Weights of a small GPT-style language model, trained from scratch on English Wikipedia.
Size: 3 heads of 128 (1 for keys and values), 19.5M parameters.
Each number is 128 + 32 x the weight over its row's rms, rounded and kept within 0 to 255. Layers, rows and columns count from 0. Numbers have three digits each. The size before them is the row's rms in percent of the matrix's.

# layer 2 attention value, 128x384, rms 0.0679, rows 90-127, columns 96-127
103:142178169151167099134178162140097097127152073116125171129097150105118124118146104146144093101181
100:136191161136136146108092119145118081152159170133126106176138140113081050111062126064156122101122
097:164075168059100108175130118134108134092151132168155112076194140163180157131098140087108067101169
101:133159096112117075119140054187153123131206170080183084118101125153160204112118113152180120085058
099:082173115162137200147151143114119129165123163124115153158133108153134112103104198100092161210120
095:073174202133111233178082152071135128109157094116158119169086137134169147094186083120153115114145
100:099150108186153151161123134176137142144067168061214143131135129098139176125106183141101165137162
103:191095100093121167106119125161119151101146089148140079130158179117136119150121145149145084166064
105:072072121112112115145136100129127130084094086121169121143141098082090123081114118121128086101156
097:094191208111178120094130103151154077131109116115093158092203182168156200087178118071124079133201
100:141103107122149090117090188150130138171146113165161166107103149077143112140142085163127150142160
096:123092161129178183151100193141162155143186150155146108134125179188122108184149172061092150096098
104:128097160103183141138099122093130162118135197131147130123164088161087073121157093189091104095156
102:134157099125087174160162086073110127129118091047097073143195079078086172142175127095169116200062
101:110162088176104149098164210123109125134152117124134083126202122147124047096163113061103142108156
101:135143102164116137146172104108155132156114166071117106152122131089127120120153103100101144194186
103:114139099090130179134188112107039146127147142130161129147095162132139118138152126165134122127093
106:141126091072076077084127134123109145135092188147108094103118121102167115108108109091139086131098
095:086182121100154119133150120101156126093110112126139095092142128116134134112131144105166085142161
105:189118134126111085077112148165161082095109069173134148076174119120114144150116176070192110102108
102:125186134095076160114146184110096161147128093091143123077037157183120116153161159122138110090120
099:111052102087093092068157123109124124109137103119117139117139160143058153177094173134105148128090
101:046127120128169120159122143092098158149145183096146132124064162154190097151122144170160163122118
100:077124112154110132126117163130121153135148066084069099124116087087082168119083140199083149154105
102:087130130127033187142082135101139167080165150098067138134115098112150149150078171126124128134212
096:167131152190143143112203103114158118122123142072137123163128149114129193183107080159080141175109
102:160149154120169116106058101124080149087189079149141121174112116133066119114089109084140111080162
101:100106128185128111136099125186090115169117140116105162135158139092080173121167121099159096150178
104:163131145111104185105168166169099136183133102182134069153196067110082073171125111091110094082095
101:175099151117084073120168118140142135074153097179135085135132133164191129058139154122099089110130
095:194155104143134105217095172106150083083118095100112111108086086184086152108116151134106097088141
104:070137088095157117121113116127130149126100098152085039087100118098099152100102079075118089184126
096:139132178162126176121180139171133119114122173186156111154080134024182137155087181130138133143192
103:142164173083090104182135120068110125177160141177106129132102136135095156144109164119150129143108
103:110075135109137107124179143120111116136098148144080137145155132134169190135070142133170173139131
096:147135160163121038130160131134113157151091078128097176113125126108183199143151140115170106155113
099:148116084139148123200100170204092177125129135112159102084131193135151093131142137177135134104047
102:148219095122158133098168126106150115120149166170131106136107119136136092054107148093154196137108
# layer 2 attention output (transposed), 384x384, rms 0.0673, rows 90-127,218-255,346-383, columns 96-127
100:164141136060081102093134143123159116136120110132154177087103133167099153124062092137150186124099
104:113147112155133145147073156107129153113152126113126098131091167151147164158089158082142179175211
100:135088127083160124143106130139133116134143178082113187154066125171077127180140127132174103144097
101:064069175126136110111140131136071138148147092089113136148154166147166203141149128147125142164080
110:149127109159153111096116167157147110156110122040152090113195108126106155192154118124114166160118
099:123129124055130113131133121129068152119207101137116092161097149161142143140145149147145106094138
109:166084095106104146124126088109142140179149159113129074122097146101207111083192110125178131145113
107:076117102114139124160173126102182118091202136101078156076104131118118133075134097116124131079138
111:118121118119130125159102106082051158121113094129109199100110105156142130119133185085100066128193
102:159183134113118119146053133155114180124153115144173079144163103121095092134143126128129114155079
107:105071138164147159123153117124081084133174138133172143151126130126142152055102141135170135130138
101:137129093144126107119088151122158150138173124188115124154114143155147159147146107088197099124122
104:123149127136133110101133117145097180126131117153107167118101163173090122213123142122135114152142
110:131063100132124162090132144103149091079113180151098176130088114135145082080125142156122156141129
098:124079154170109097120118093167123191158090170138148073097105145105080100148125113164114162137131
111:092121090130107120136144171158150107172076175106108135099200134177135153145124169159123171121138
109:134178062098128100078143136090104125122112135136142136100130158183171141150150118160167115121091
112:121133126066171178096169145105125121187125192098100091117121137142073145148133134171132067148100
105:102120138115115185169084124133114185103084132159127078082134150117115088079107137126140168120141
112:095139138093086154104123106115144135190154132106078138129102149152130086061131128083084119111129
105:099136116137098150108102158123138151166167144130099089133190112141123187103140175224125091102133
106:078079143148100090129104103092144152148182120111153186133146134116125152134145113161100153147121
107:136153183187119136172160168156115138134095105192111145162156116088177080126158144108154161072175
101:127133116200131130154098091149092095150130124109196139150145115089163162166143090117123099204121
105:143097105084156066166097127128107162120133072129116076091174157052149092099174111077164127118110
104:150127071155091145152188144149082121093097173131140096134147158081154132110159161136124164158163
106:105095179165128114093119116110181158139126093172159142101164168134146112116120114116093138080127
107:078087101114126081139096128119148172224075141101160153108131143089149102142117085150122139197108
107:160101189164080112149105080175184106117148136135111118109093103160096149109098082121114161146129
103:041154137110090134152072102108114098161161084159180094089081124057121172195150167148152093105155
104:137034148108123105110138102112144148075124194163091106156125084114132130117136134174102106137125
106:076149125167167118148103144075053133134146151120110231166164139157109079160109177113121139141090
107:118114183158129122117144119127149158127112084173126169072195139148105118150169126102098122167111
104:150089184101114106170198098133112143154149173074153101117098051170092124150140095197096132086146
103:139167174117183099203084097131097179065134141165115084087121126114123138192108166140168068085092
101:097142145094078150167167172127116150088116114142150067081134152183110172108130141167149084119126
104:099132168100170081129107116172118118118120157136110138128084221138129092147160099104145102129096
110:127155104141096096099075192091090118180166177106102136080158159138046108114128106159150177118048
092:122116158148043124134074141067158106087132036197114146078142134153190154159179131152143128143128
099:168097125111138132114140156107141074078109180152137145168106142115040151140124110156133076100049
098:158086116146082126172093118173172118148104093162160099153143141107172139104155132079076108138144
102:141228110125134136116136042093109089122112160128138124129118159121093139087114093102133146075125
100:121148124073131107097156173091148072128154143204154164166118115089102134072112163156114190128139
094:120119164155157109154114142058128155171155136150129115130137095170191152132090152134095125131167
096:139197107098164111053153163088117119103156169130146172149137126115121155134144115140109149174153
093:152146138069061163084136143154123160128091158114141115148161101131158068169099130170097141080134
101:138162166147150192153074150149120154134129112188095137102165127083151123148098124139166195102118
093:110125181086136163145170048087153085095092149055166140064081168167171139128105131183118176135095
102:168179080117152110149100150110157133075131165161140107130163096185124129072096150105129141126118
098:093127122113175080127107097202121181123106072137163123130112146245079097093124136194082134129091
099:172159175123138124101084135123127060171138108085162137152154134140108135028151130125082126082111
097:104245083114156116143114161094060190156132110139158095099151117140119058114157130134133143056131
104:135158058165128149197134206064141153103102117142176177124102085109102129093148098141128078144158
101:161166097130198145142107093108127156142123100046175092128105108149152127150114074107122109167149
100:144095165140124136196133155153134172127113145141180113094117086154132106138112119095072190136088
100:123048137198091140157130092093107153084103103077169118150176131132126102058132079096165182080197
094:166111099108159080109150130125132081077137112083143202115055110081095174176166124065160057153144
099:097103164161127090143169122117128113119096179130139061111148097102114122181013069090180145090162
094:157124109165124121158167120065093186103072142086130137138117122122150154111074126102108120082141
095:118146149100100124149097088093140085093076134149127127131046133077168113157141168133113126089205
097:129174070124084138103135125092141175139107114104087057076165152159078126134088128141125113065137
100:152129066057173132113176135133109172165125118157109089100180103141077137162161154167131101135124
097:150168156131154168135130144129105113160096124126113094118181084125173106152152117072142109098174
090:088186186152099131108130044120128089132124111094093152120109087141104160181097081077129087140118
101:137137160094155119122116084127126210169112183126133100148089065139139120109120137126194090190156
102:145131141220059119114134119096206137114212133134109079183108153155151125156136167072173079110155
100:106118156142082151089086121153115131126079112174149154072135164116159164172125097118145057120084
099:128138063179129159151191123137074127140147118125141126156103113139099161133189045095144158108080
089:107161086164184111084104143075084165167132151138153139112112129149151157107219138093158156150168
099:138140128119117129100103182185201089099146106146045113152145102137113200105124108120074137105134
093:086189155138087097147130156122116141097163119128093053101101157084154130086096096068136073149167
095:104142156213161100048067165129125136138165135101082189109152197122126108098155131091150127104130
098:115167156188141137114183165108118137112103152117099111174104116048116126108144104084090135169148
095:146090192103106101086108122138102158130126104089143113148119139075093125191170142104107115131158
098:155119126173094131139105118079099141143116166119124166149105101127126142152041126078163083126110
099:144142191101189150165121124156165166101093119131166140180068074168115202105117065050087075118123
107:124060125115197172134085120145132106136109203132078099113162123111114120081138153156081105095103
098:143116176102108156146077113139148148155109094104094103094180107143155116124126107161120079131109
098:059149127152133130082119082088116162109129101102133083100103069094094173152154128184137192150160
093:226129140187137133104126134137159134145069111168103148077102103135094109140125140162115172127143
098:105105151109087120144111085105139142093149147154143118079104168139129104123105069112150059055087
099:168072101145121102126100158178177133107033136098092143085116114093096115082114105130144093132107
094:127133151110133115137120100120119057078167166101124124121110083179069118101096131187114167108126
096:131116137133122132153142085130080105144157173107123112117109094158174141226144133143144156171094
098:094114110144099124110127152143144159077137162136186105166122147119155100162107128142110108144172
097:070079101160158107137104161128094117076112141126120136204095071121111119131133081078156135165078
099:155129127149080168075132125127157148132111127109126104145140140097128139182146116165109134081138
104:156152168113135160170120110063062107156150138087128123160173119063095129095131143117086084153149
101:165144106127100123135164138132171115099126117172124114088133125095123121062098051126116154180141
097:154134115140182113137135073157093126084089187146102114134078105146178123181085074130104143136161
092:074070182077136145156103099164167100151177064107115128134121168121167193158104160126135104074104
099:168079187125133137135102104146145172083153154126130095151093118090104110107088148172167080128068
100:142097118185169128085137160110153101165119082139071128173125150122150074132119134163112108081133
096:112164179142104103141126120162109041152173110120150140163150134161160168135101113148124191157098
098:087139156130115170116173131178163146162187119112110124136133068124208138122114111135088123073052
094:139170106140153167136062144131124168129125093118152115127153120082130144080163177179139141169141
100:131072107147187143137151112216122106118082121181129117126083114105091109154155078123140193106173
093:125165135151112165153115185153045177139111149093167050122140095150113114138154107089159141138086
096:146098128118146106093107127129097117134157137114134136104152195165138188090077136136109087155138
099:165080151088168127095165136105159133143155145144126098186102120162139095108130171083139184042094
094:120155182162099091107102072124120129149111090136202116130079085099089159133161124200115129108166
099:078110124096187127131130101146133080141097139150131147114125117124094120131148108147172161110154
099:137158082083176164159185159159093066175128148127111144116167092102164128113108148163095139171126
099:136149096093128119090184147179102148086118108107160150087147140132122130156094126123120129105118
096:032107056160186122160182108042096128103097198067095104152126133149179065130145183152145126122139
104:202150115120133106133180126073167099118155174117053174133179185123117073056109164161109164117082
098:144140143112090167114086113150098070124106106120138136086136132091121122161166088159159113113108
101:176104134112115176129188118127217152105167096127180136107067152082134086164159126118142120085130
095:102120085153141144154157131132135078087134110087153166148123074159109169178150097147113174082162
100:157120074136129163149120080120105123119076122155129115182132090122124193089121128067129149163171
097:120081044112057150136112166198136074108140116124159137166151160198162114134190136181198138150119
099:143135088097132134124164053139062129178134173131107145120099123124129093129074114149150122157137
103:118112083139109143051120152096148110094050094135131095174176086100145125093131097160102123164130
100:104095141123138143159162072139146159114119111119189122147140092077169096190125155119111061100170
# layer 2 MLP gate, 768x384, rms 0.0758, rows 0-86, columns 96-127
106:131118166088125093167176167164189124163115139104109172116124116078142109138083073129143177159103
095:115170108177171162168115150130111160168172103135119095168125116136104137137132156088184110162080
092:108125092115112092103100111131120114087091126150139116150103154173136083084169151121197106144094
098:093099146144167160188116081157122091147179115162133138043142086155144132111125216107136111138131
100:146099073165148098097184137108136152181129119106160098160181158128134206136127198120090083127113
103:143149120114136123156146054165100160093091117143098139152105173098153112121160125124174133104143
093:057069157195170095151048106125126139102077077125122130133130119180123174127090157133107117125094
094:095141122086081138071148164181085075155119142076043161069159158134055156190099149124139126200143
101:125140105114100089134139147135128128102118146135168116143114133180110135139152105175136125083171
094:109181086140176069120162132100153123105115123099144172056114110112101172112094094171122127112163
104:169174170156088102123138148161154130112113121141134139122122130170120104139157162119131146124129
092:122051125139195104106176179163086115136119115130150134160103080030136109096124138185110181097119
096:190091125117163133115123153171076182179115106163089194131112169080125166107149120105088154150158
098:161201097127164174118120159085161082150147147163147116168150188147089125126122169128124130103086
091:156159166158180107133120121129161089122116140140174156138109090094127162116079145157136071145184
095:105137103118132150150118144119177213134182135176213110094126144128165093168122105070101174114119
100:125149111076171135131124106107089155142083098186176110118105122097180093176129077128119100096121
100:187153154083190093132120159162081147179179154099158177139169130156152154057135125163143089127151
094:131129157161142101095134141202130104086146088135140079164161152069068134087054176118138193135103
096:139156129155119124118138138154084084102112094124119132098155126126051118069123125137165183100141
100:109160145085146165130154124118112142114110078124127139146090166116155050153083170108119125175068
093:102083112078175089093114153130163169101208138156144114061176168147120141110149152141145150161097
097:077090126143150139098127129096079153110075094168130115112073081095194159127129115137174158104134
101:182147159170134084141098121121145068136141149084112156116179156059056141139168186087060117127193
106:142210119107135116113114185123085148163108107145107134145177131143110128112156140153111113121176
111:177062096099078152112152095106161068092186160070118197142104108082154134118126104130215108114163
095:136131097121161134140171129171139131133166087101112140059097118090092121194122088080130124130178
098:138146133170206140157091204144140094137100126128157143159049159112150113147101084116161094094117
090:139079151111141178128084147096165091179140125130158138098115192159149105133169103146150059146134
101:086118153065156127101164171195158130115115105081074098073144130129115160129146120069151142120139
097:158142124098177117123147120125163067152120104129141153109115111107113109158177086121150116143172
111:113107120109102099179137110088098091122127145137105063120087116134079196184130117158122106158129
095:169081162168117126110139151110102124113147109149147141094101076081150185172102116135116163108126
134:161093097074118114112083103125141096139123172163128099151195130150043129103085064115160132110130
099:198111164097158136141157140117150051129094148153139186118090125157171074203113157069112180116121
108:180133121096153110164128130084132119089135093058164176176111122169172079108129092133087145140134
102:132053150122098124146087082143070145163068123125149117113105174087180137094171124181087140139111
097:140150118153169122130101157155177176152108083175112098098169133144144127137165148093084069140153
097:071116127129116157128083096148117147120137122181158122142137086129116123086139140090118077113129
102:147092108175131079174129099116098168125071107108092083145141139088139141134199089128167137141141
100:154143182143108141183138128111093186118172144133232119112123127115082187209150139130165098128129
093:092127093146138130163115125204121147123112117083154157096233187153158137167117223076100118096144
093:216158173078139161103119135156140160143062122094088121114117140165160134135199174166145175180162
098:143165126110082131138095102167112120142163148081085124058167138136089148119163133094100133173072
098:142165143150129131155095160116170135112099089126131099075103162126139132127090162160085138070152
097:146064122112144129165119100135147063154128146120084135127182090115129202129125110129145085176132
089:109128093130088123096105144142134105143180067132128163157056114161136147098114056127112150155087
094:122116108131083145134136103107147120176134194120086103120147096144112141111166129095145106150144
100:149143176144123129101102192113119178107122152140128138179115159099151082173116160053122158171062
094:122117158090073115136118124148157126162162182165074169049118106120167078154170151139106080120159
098:106134146176105196115129147192163107115097094130125146114125102126189120157097126144138132156092
102:132160145149175093118130124170138154111146110169154132139106106123085087132166091098150154102148
101:125107150135108066135108139087180100124136091182166148027152095163216172155149136111153100131159
104:110134121148128107117147168162160150111170131142107163129115185160154103113103143132126155135110
096:111141118139114118124130072159072118180117154189094113082141120173039080140137149150161125112112
102:119141118065110106113078154145127143133147107101110072148100072160139156112070203077141069154183
096:142150178204108063143143110109143096104107131179131149089177126164135142114119151120090114081141
115:123141117134130121126140128146105113114048157149110151140127138156143060176174109108134182119108
098:121118099128100124106153163119147160177180113147128129125101160088122108104149133088088096110117
088:144125074117182152144145141146144157122134163081138090151129073150160071124089141157134145141133
094:113100111122105109143125132092106216124201158149192164142160192139098147174094132124063152142170
105:124109137155087199158078190119145088143118113034144109129100157139159136171100090092129145116147
090:110151094093108156120108134108102179167170104144143166129074125166096071181095042075130071125126
095:111140106134101102201117117122068085132195135154092110072110156151143132149089175126109113135149
099:158087101104075169126101098099066172159162155101115059086123070132122107082131136118117064178183
097:084113092113142134153120088070070111174086127120137247095093120135102171110149093102092117155130
095:094120175143171133117145141222089104132116151130175174125157064113134120165131077107161119186145
109:126136147139067115151142137091114221191124117123172106115164113117094097125118152104081128137138
095:124081062132118175129054115109123106151123090151162160107145151084142114186147092129112114136107
091:155154083155172123110183101081129171082128136190111137140186165103140089106121154163137134143155
102:137149091115126081118061086126110083131073170186149084113115149098198109135133183148164071092104
104:162121076139161121157103141121168125107132130100112117108119133124135107097081128160111151044119
099:161130115101148146147126115155070212149110157131146106093101105109162201074134077049130165066125
105:135181107146132126091045119152143114155190193157123114107152117162136144141129153100125093117146
100:115124173198095089128136118080164141187077137161159150162113111123138126158173119120123103110177
096:148104126166128156141096116090100124128124154159123123135157178099105140102169076178138107128087
096:079075116087131140130174158042141113129118140101123088113204122167147100131115119125178152189136
099:143156112130203153167161142147178123126095065148164205101115161131121141199148163104130103144140
100:159175080110131136148122123130148129161136115184118096093191071089136099109181101083130131153081
096:123114146140134098156132181145108125116100126142129179146148094104091158089137120190177142161121
099:082125128120146199132146138128074113165102127125137050142119153118117116166104102136131098146153
105:069093100117120140147127136113145086110132085134127108133138119177181083148163130115082044081118
139:125124112106113155099141177143095097187108210155116173104090125084139100136161080117144160167147
102:131111153124164142186099158101080100067119143085147094134088083157122145141104141105094042127173
098:041090129067129104080128129170158077100123193127160125177098086113108116099062136164081131177094
094:122147105184085113111117124140087180159084164112135100164058152170151114071110228170128153095167
104:199178136137118130074056166131129157098132102121167129141117135087125114152124083050115167168108
# layer 2 MLP up, 768x384, rms 0.0758, rows 0-85, columns 96-127
103:135082142161071121085149160160148114142123171189109229135080160107132124136077106096143131127162
094:145122129133099113098110098163157098121080133151108191117092095092155080162125128142087141150173
095:138073105079134110169111115127157089139121108110145092082098115153127133108141150088123152082113
099:182187082140090175118208151174129116115162100103163170115146201113104109149086099093113132087126
105:126110153144134117120130096132104136093127123100101126111134175097112104099105099110138127164115
100:147170108117165084134137053119090177079113153141191144100129150088136100090148101118208121112121
095:013155184141142173194143126092129139098117063147101123123113158121124092149095139083131194091098
099:078084094157071191136173131114180171092128073117128102147105140101169111168121148163084131122123
102:068130160115147097120078124169102054167090132090149136134097123098153110107076092152110166163185
100:148148066070144035114156135121125128137104096088145094144134136081097096085132174140090132220167
099:106122112150112145168193143080086131141202114141196126130162149144106131212134116185142125148120
093:134140102146121101133131104106174064123175155173113108112173155179099142119123106121128063144049
098:147121107140176142142138184149067151144088116156101180103156154065152197108118149129142125153103
100:097020159106095046125110105129111166108082134107117080140014172095130134156153055121148117202139
096:081127104095114094116087134177138140095176113073154117156139114183115133100156108080074155112103
094:149115109155150092162130106094085113157129111127098150062108067078034146206129154229180148136155
096:108142131096154145053081155121113161144069077171181181102127087091141095166095027158115080104096
097:187146115107163130158133081112127154157141150093113084131172085118151103059162144120106104092148
098:108106117094208131090139100113140121126096155157106136106114153118122160103058197144135144126114
099:129137082157113102139126125151074113073153074107108143097112093099106134101092127128102151082160
100:117113110148083141096108145145196153089120118159134155151149110144116189126114103082073092118153
094:172107118187112131152097116195033055186118121112124134128131153093138072130074136128112182122140
104:086081111129142126111101164122054163115079075176139123112065106102181143127164118106160139110122
103:151129050137173139125112078156084091073146130119141093135127139119149122086081185175132122091116
099:137227076051079078095096181045128156190110100180137092157135119148096146123135142153111077186176
110:139108142125114171089097166151181112124155104135139166156148156113134116076162146107133172161113
095:153118100140124172174159115150150056166139076165067163123148084130144152142081124131145081105158
097:135117076141172217092152133145095167131165122150111082108096132112168141132099147158114120121144
094:063094172184090129074083159133112104112184123110066156118150130139136109228022097095138135137182
097:100108156114135104129129147117160147208140125141093133115105194103116169046138110106101102110178
101:163149109131159076126111169150139131128133144071149126146108172147128135064087116143128194194106
110:112103129125163114157131128160090190153124139197131174110087136148097094190116086100057096147123
099:091151135123096092143075071099136144111133138097134144166122182136096112113156102119111136143125
127:118143129117064105093168141111125149156087134164106129086127139170139191192092180120211105158116
097:133120147162089070139138162127097125123089133134120141074052100069156108154085175088047095123111
113:146141122123131124142137160156145138117186126088153136141127156102148133101126142114101139136148
099:114150153097176112138130154116125159144139166127092141072148139198111165151090094125182120131121
104:109133112110130121121123205109146164160138071114107145155148128172137117105156129132095106100200
094:145115159129097151137119139121104149160122163129091123161148111122096108138072115127102119154126
102:150121128191047079152153117155120191175071094114088085144148097139108101140132136160074079136120
093:108130183193170105173150086145104126085150116107101166142118129109110175191128107133138120141128
097:157156155100130115072159169086113175129148200145135133118047123061103079108152061167118163120121
095:110116117174104092111146130117140119110168156159161183139151079083076125099076104120162130115099
103:155197097126154198141120071136071119054104124242089180133094164129135082103110129139132090130129
098:100116135105137145140153119143125102051166132076116155124157097121088178155105120012175129070114
095:078163101124162144100094143130111122131120097137147128111128157102143056130108126130091164102136
091:202134150108177169133117104131119096074156099167059124161145141154098156097153164165173180125084
095:133134112141109145196105133122153105141141133115144108123161094208121118083160164061124144147173
101:109106166136159100150097077090106074148115100138143132074154132173092145118137117184120131079177
099:189155121092102110142131148146196072114129155124083076098095119151151123074122134067161130112112
097:100096138160088140113141093059193142138132176139178091163098169150146127152154094057150158116120
095:145125193094084108158141143127080137102158048136148098144181082069092130216149148113093141159154
106:077107114124080133114120164091158154104128098183107151107134139170177152154127099176113117137144
106:136102190131175102141142116151105102201054196129121099118166086109131104133152101122135051079183
094:098127144059172114102049068130132165172107132178151128104102099223140112133134097144126185138139
098:158088113192150110124142138126076130116087141083121183113170101135149137091147109139190157144040
102:124118116162167148118085102142128091143120144156167088101125192139103126135091103067126111147163
112:127154113153102102140090082157114099125040110140143132121123091114187081203123096153165158098146
099:106190115145072166136139180047152156135168129096114189084122104118135119082146162088128103100121
092:117116133111143115122119115078124140148124123131123131095155151103129129084108124117133110180074
094:158119116080116154171171164150126114143152129184146119076134117053122136229144108117174149160123
102:126124147134139125114143073186115162113089132155101088083161108158134115153149117117119110187199
092:110123176147132151153157148136184121158130186118148053187134126116157128162147094160100150147111
099:135102104100150110027096104129192162096075087113106141197144139149108145135164052113141133107144
100:108140165146155109103099094156190106092119112158147129111114143106130090136141133105149148058104
102:120150134122130124142153092127142086097082131171122111147068144153103171067061101088117170141091
100:171149101100103041154170086115156066126149109146207090106108114131104149166152126144119110115117
108:112104085162194130130133149094151090117069179132161137105121135160143176135081088132156104103095
097:147131145113118186112130147102110133154127207149177125101106133160147136174119153146145148140127
088:088173124092094134129139124109097123160115142132116080122093141082138146056154136079133140166068
103:146091170145123115165121134058142155196161120147146172185164147102126115134124115134169187119094
103:138106180142085128145093069145170116103111120196106137097133145120072173133100114089057133092144
101:140124162134120094122085089127169134168141140084142142148164114137131088087150177157138128103163
105:081092151107069109153114090127070075159084065128126128098130158110104174078123052161121171160172
094:149131076103115094137117104173105140090137139100157104093148163120074159114077160113139119140065
096:134114169124133153094102125090132105124109107128093076083092109162159112113127115083130103144119
097:082124132175087113125109172099112110114103051071129128169138155044119180110161068109214165096166
100:116150105134225107173131133138165132151120106092099178153068120111121124177154116094158080136147
105:163113121162057118111122101169111124121158103147140154115124081073124153121125118128085158084142
096:129108150182126098122123154107188167138151127227077128140118106126106120122141113162110115164168
104:209125131150106132102167145134149099108106136137143163122147124132121129190120188104184113115100
106:106112116143143107117177097119126121105153083096191110080198092113157125137140155136066127094144
134:118136082111107135115122131112086104117126168101115157130097134112116112094175128115107098168076
100:160124168129091167137086089080120076181161179108147111118103116137128137164072121084096079129150
097:132125151077179141093111107129191096106136166153124094137121150067097087097132155052076194138139
091:176139102186145053139191133143089079122110178109145079129109107141151149115118161177136138140159
# layer 2 MLP down (transposed), 768x384, rms 0.048, rows 0-85, columns 96-127
101:131045119110104159163173154121130138112089130163100102160120118078129128145080097135121159121150
099:151141124125185124128095105118108139099106100117135151110122140166157114149198113141132101088134
095:087134074138160116124201081167157147134136105147135051164152142114079118148147114107121109122125
099:158139137127110129140177106095124093086161118103134189100136069085173113122128162084083065150110
096:165115108154172142084109105096125160155092154163161144141126173105107150071128135105109137162094
099:145164175139096161116185100148125145155131129150160185102138064081161130099108119127123102148131
086:123137126144123100145095106138127099149118099184092143061162066096184139150120171144108153160131
094:068098116116124101086100108144127149129118139147121124075107193154148158127075113141203114150077
102:122146137172080125122131117119111138125082082101126135146161199157136089150113127119163113152148
094:119139178106117079082153063094147090142108104103085118096109134125149115128130143105107048179157
099:120137172140152201093183087063113112082169152089109125157171100136067133149109138089060100125132
093:159120103117101120095135169171094131121118153178075114163118146161145113121170134104132110099090
096:088109118140137161125150085172116167159132134104129113150165151107143115120146100118148126074143
098:110116117123172123149133128163140131103084150109103093136078114190090093126126152067102147077082
097:144120065083136113126098139114095154123103137103114143149168203122118125081130119135104141156126
095:114170129192131089073093144159153115144148152115186059115121108113154124109121144096095135130099
094:135143098165116089082124144115153074137179196069102090193127216145119147177172107154165140178126
103:187137120109171091132177082178131103136161135118107109118115119137172135075130118126113061088133
094:146145148100102156177163130150148116112136134135166165067106132180137104090225123103119108154113
097:123152072144074126091140145160081053128117091112098078123155125164101152102076139166162169159197
099:118110147089206126144062138067046098142120108143137084110131158127099048134125139112061179143093
088:108067078100139180117097145127136116081105141113154162141122168163115111071159119156070131131107
105:115108107161165129097138130111143107106100135095151076123104095173154177095062135191150151079150
102:150145098164078093100090090081120156066176108170090076080172132158122113065087145121142170148124
101:100160157104074154096136150149154124138094153188133142130091148079116135137122117150099132078112
117:099104167151095194154097192077121170137230145140099104140158158185139122136134150081072106105059
095:101116113093102184154173148082139127128163132116145129132178059158116142149074107115164138140116
105:120155124127150195120126085133136151110152114152152133082140141128176101109117133140097133147104
091:181136124126175128184199116130094196127164109082123083071095199107124122159137140105099127154192
097:159122129120076169100140126153144156104151150153117104144191089114099150089108067110096091120117
101:124082150118086144132117165131177110137151111101185166160140156110184121144150120132093087151050
113:118138129155081110159139064116109176047188129145114084145180156152181142181125120122076118160100
095:082070078102088105141128130115110189055120139165140122156080099164130108193128102125139110167097
127:164089108124155135098231104136109137148119100088172148102122130149166165138174100132146054160151
097:106138171139136066125151148139143100139059171104174190117176116140158110156156152066126122163117
113:167092105155131096168157127127151144096153124115100086115091129063130085143107081110093161124158
099:136111138088113131113152165120038080135098136133124140150134094190131147065138095157128146138094
095:108159172136111069111139131128084151133195137121149128109131090136074117179128091145140105166108
089:179144171108111142127140127168113132114089131109076147159122106146106044175112104149128122131111
101:123132120121104105069128169159136068155128147185154145109197173110075136122139119069098123120149
093:082116083138164150129128108205122130048099136124148131050133112116171131113106157096104119151097
093:109105124113102113101050156136113172079157121087089137086109060104088143113102136171186133142118
092:127091125172162139111091158108071104102119079114118131158132147107116191138156112110132155120144
102:184170134146169121143166150141114130063121127137098186142130135126107127131147115101129103117185
096:132121074123074191157061123141164117084165156108118100087150160106091130162134100085146148112091
102:130088135091105117130121160161130077104094125159128115184130197149109134080163111151132100135153
087:105157099124069113096067212160132127176136152090179157155128165086168155117090108146151122093176
102:079118109157095178128126130153155102193185188120113150116115059153152104145171140093109113152109
098:120091163128181123133166154143108162147091147147087110127150102120089076115127093106085179123106
097:123150148095155130135124155138145166160076139147173099099118182160189124133130102085131068113177
097:075124128145150164135150133089145153094121143131136148121102163093144108147073115086166108110140
101:092164116162067134106147180118135076167098087122116168128176126144078151129134043104221060108065
102:131179156101118133135102125133132184117117094102114077173108155084075056082107168100112153134099
103:133121133122116121105101133141117104136076140139096123121118121150045093172137107154091129123179
093:147116087101112119116188090156172101132134145043156140153126189142145177085142133150154103132164
110:197095127172152159167174117191133145115116173115081140137144098091152100126127138137162167157086
101:146063145049106083076114053134098124124111075165107098140095122133067135105068114156129135123116
109:130120146045142161117107156104180095178160099124117164138147133121154140081151152098165071062162
098:063123082165162159133097151117140152156123163160189122136078077199156190135124104156095163124084
087:153106191090081132087079167115169141137133090121150133098080128094154081116135127175040141113110
095:123125123067102172162108135148106065157143122095080067165125094135118109167141133081174158113150
100:126114151120111163101107087149148132134107132136120131090149147120152143091126151126124119142124
087:152156138085136207129215096094144120097133114134133125129202108111129133183080165086139073061153
106:135063189064092117088092121118151146080089120145174134105094100105135125109127063187132116131086
101:142087134079112124094115140116085089170128092167185102188153116090146129127079114175140181056112
097:139098090114137069121097154134112143090127170093073136138157128172130116138122130103158096142090
098:100141144157096109178148135145123183142149145114159111137175110150138128219120148109152140110141
110:121163133097149155116094102142098087099138129092120136164087175147145094169132130113155180130059
095:133148144121148106115172135143117184110194121173110163106153138119123104097133103162077133119186
085:147120134114138108101099089155018148178126161203092119162119149149108099114121136142188093175132
105:090153142117107130104090103096141168134199142148112104125099108046118114175094138126169092141126
105:134087149112067150076147133161126119084139094213116139104128149110160099091164111073124157137165
093:169121132145138081102130105104129114141114150147119092128098174126158147193058112081136148192137
106:129074139136024116115184064115136101137119075133110131117083140081097157121122042097117121156127
096:192173089042053153088079096134113113190100106111131114061133154082152123115078116096133110153162
095:188177120112137141179176134145205146162139107081140189125092129067114133127174174093052127145148
096:130114095175195118071115108120117170142140124128180158100197152113159126112106094159087087170093
101:141164112089188103160110072107093115141156150107102135146117111127124143131117104090142103096161
105:154126092052104098134166065160135149126168134128146134084121093164129099074124075141170158110147
099:149142187119118086178142142181180093110130121210102117146128134127148161121134059202102140162130
099:139165140103098119105149132135125119134074143097156074128065132142167044125172133150136083105095
109:134144107155092125190115136139137114173086092114106110091083045150146139126157123182110135075101
117:137160087123144124103156182164122143101125186123135160114177131078154122146131132102146120135145
102:129165153130157140138081094084140134143136172057122182122080127162125151146099086103126055155165
102:103118137171082152075165129123126119103165093079141094153095192117114115122146163162065135180117
093:139139111113093170122127103120143099048149117147112129110090145147164160093154076156142144192187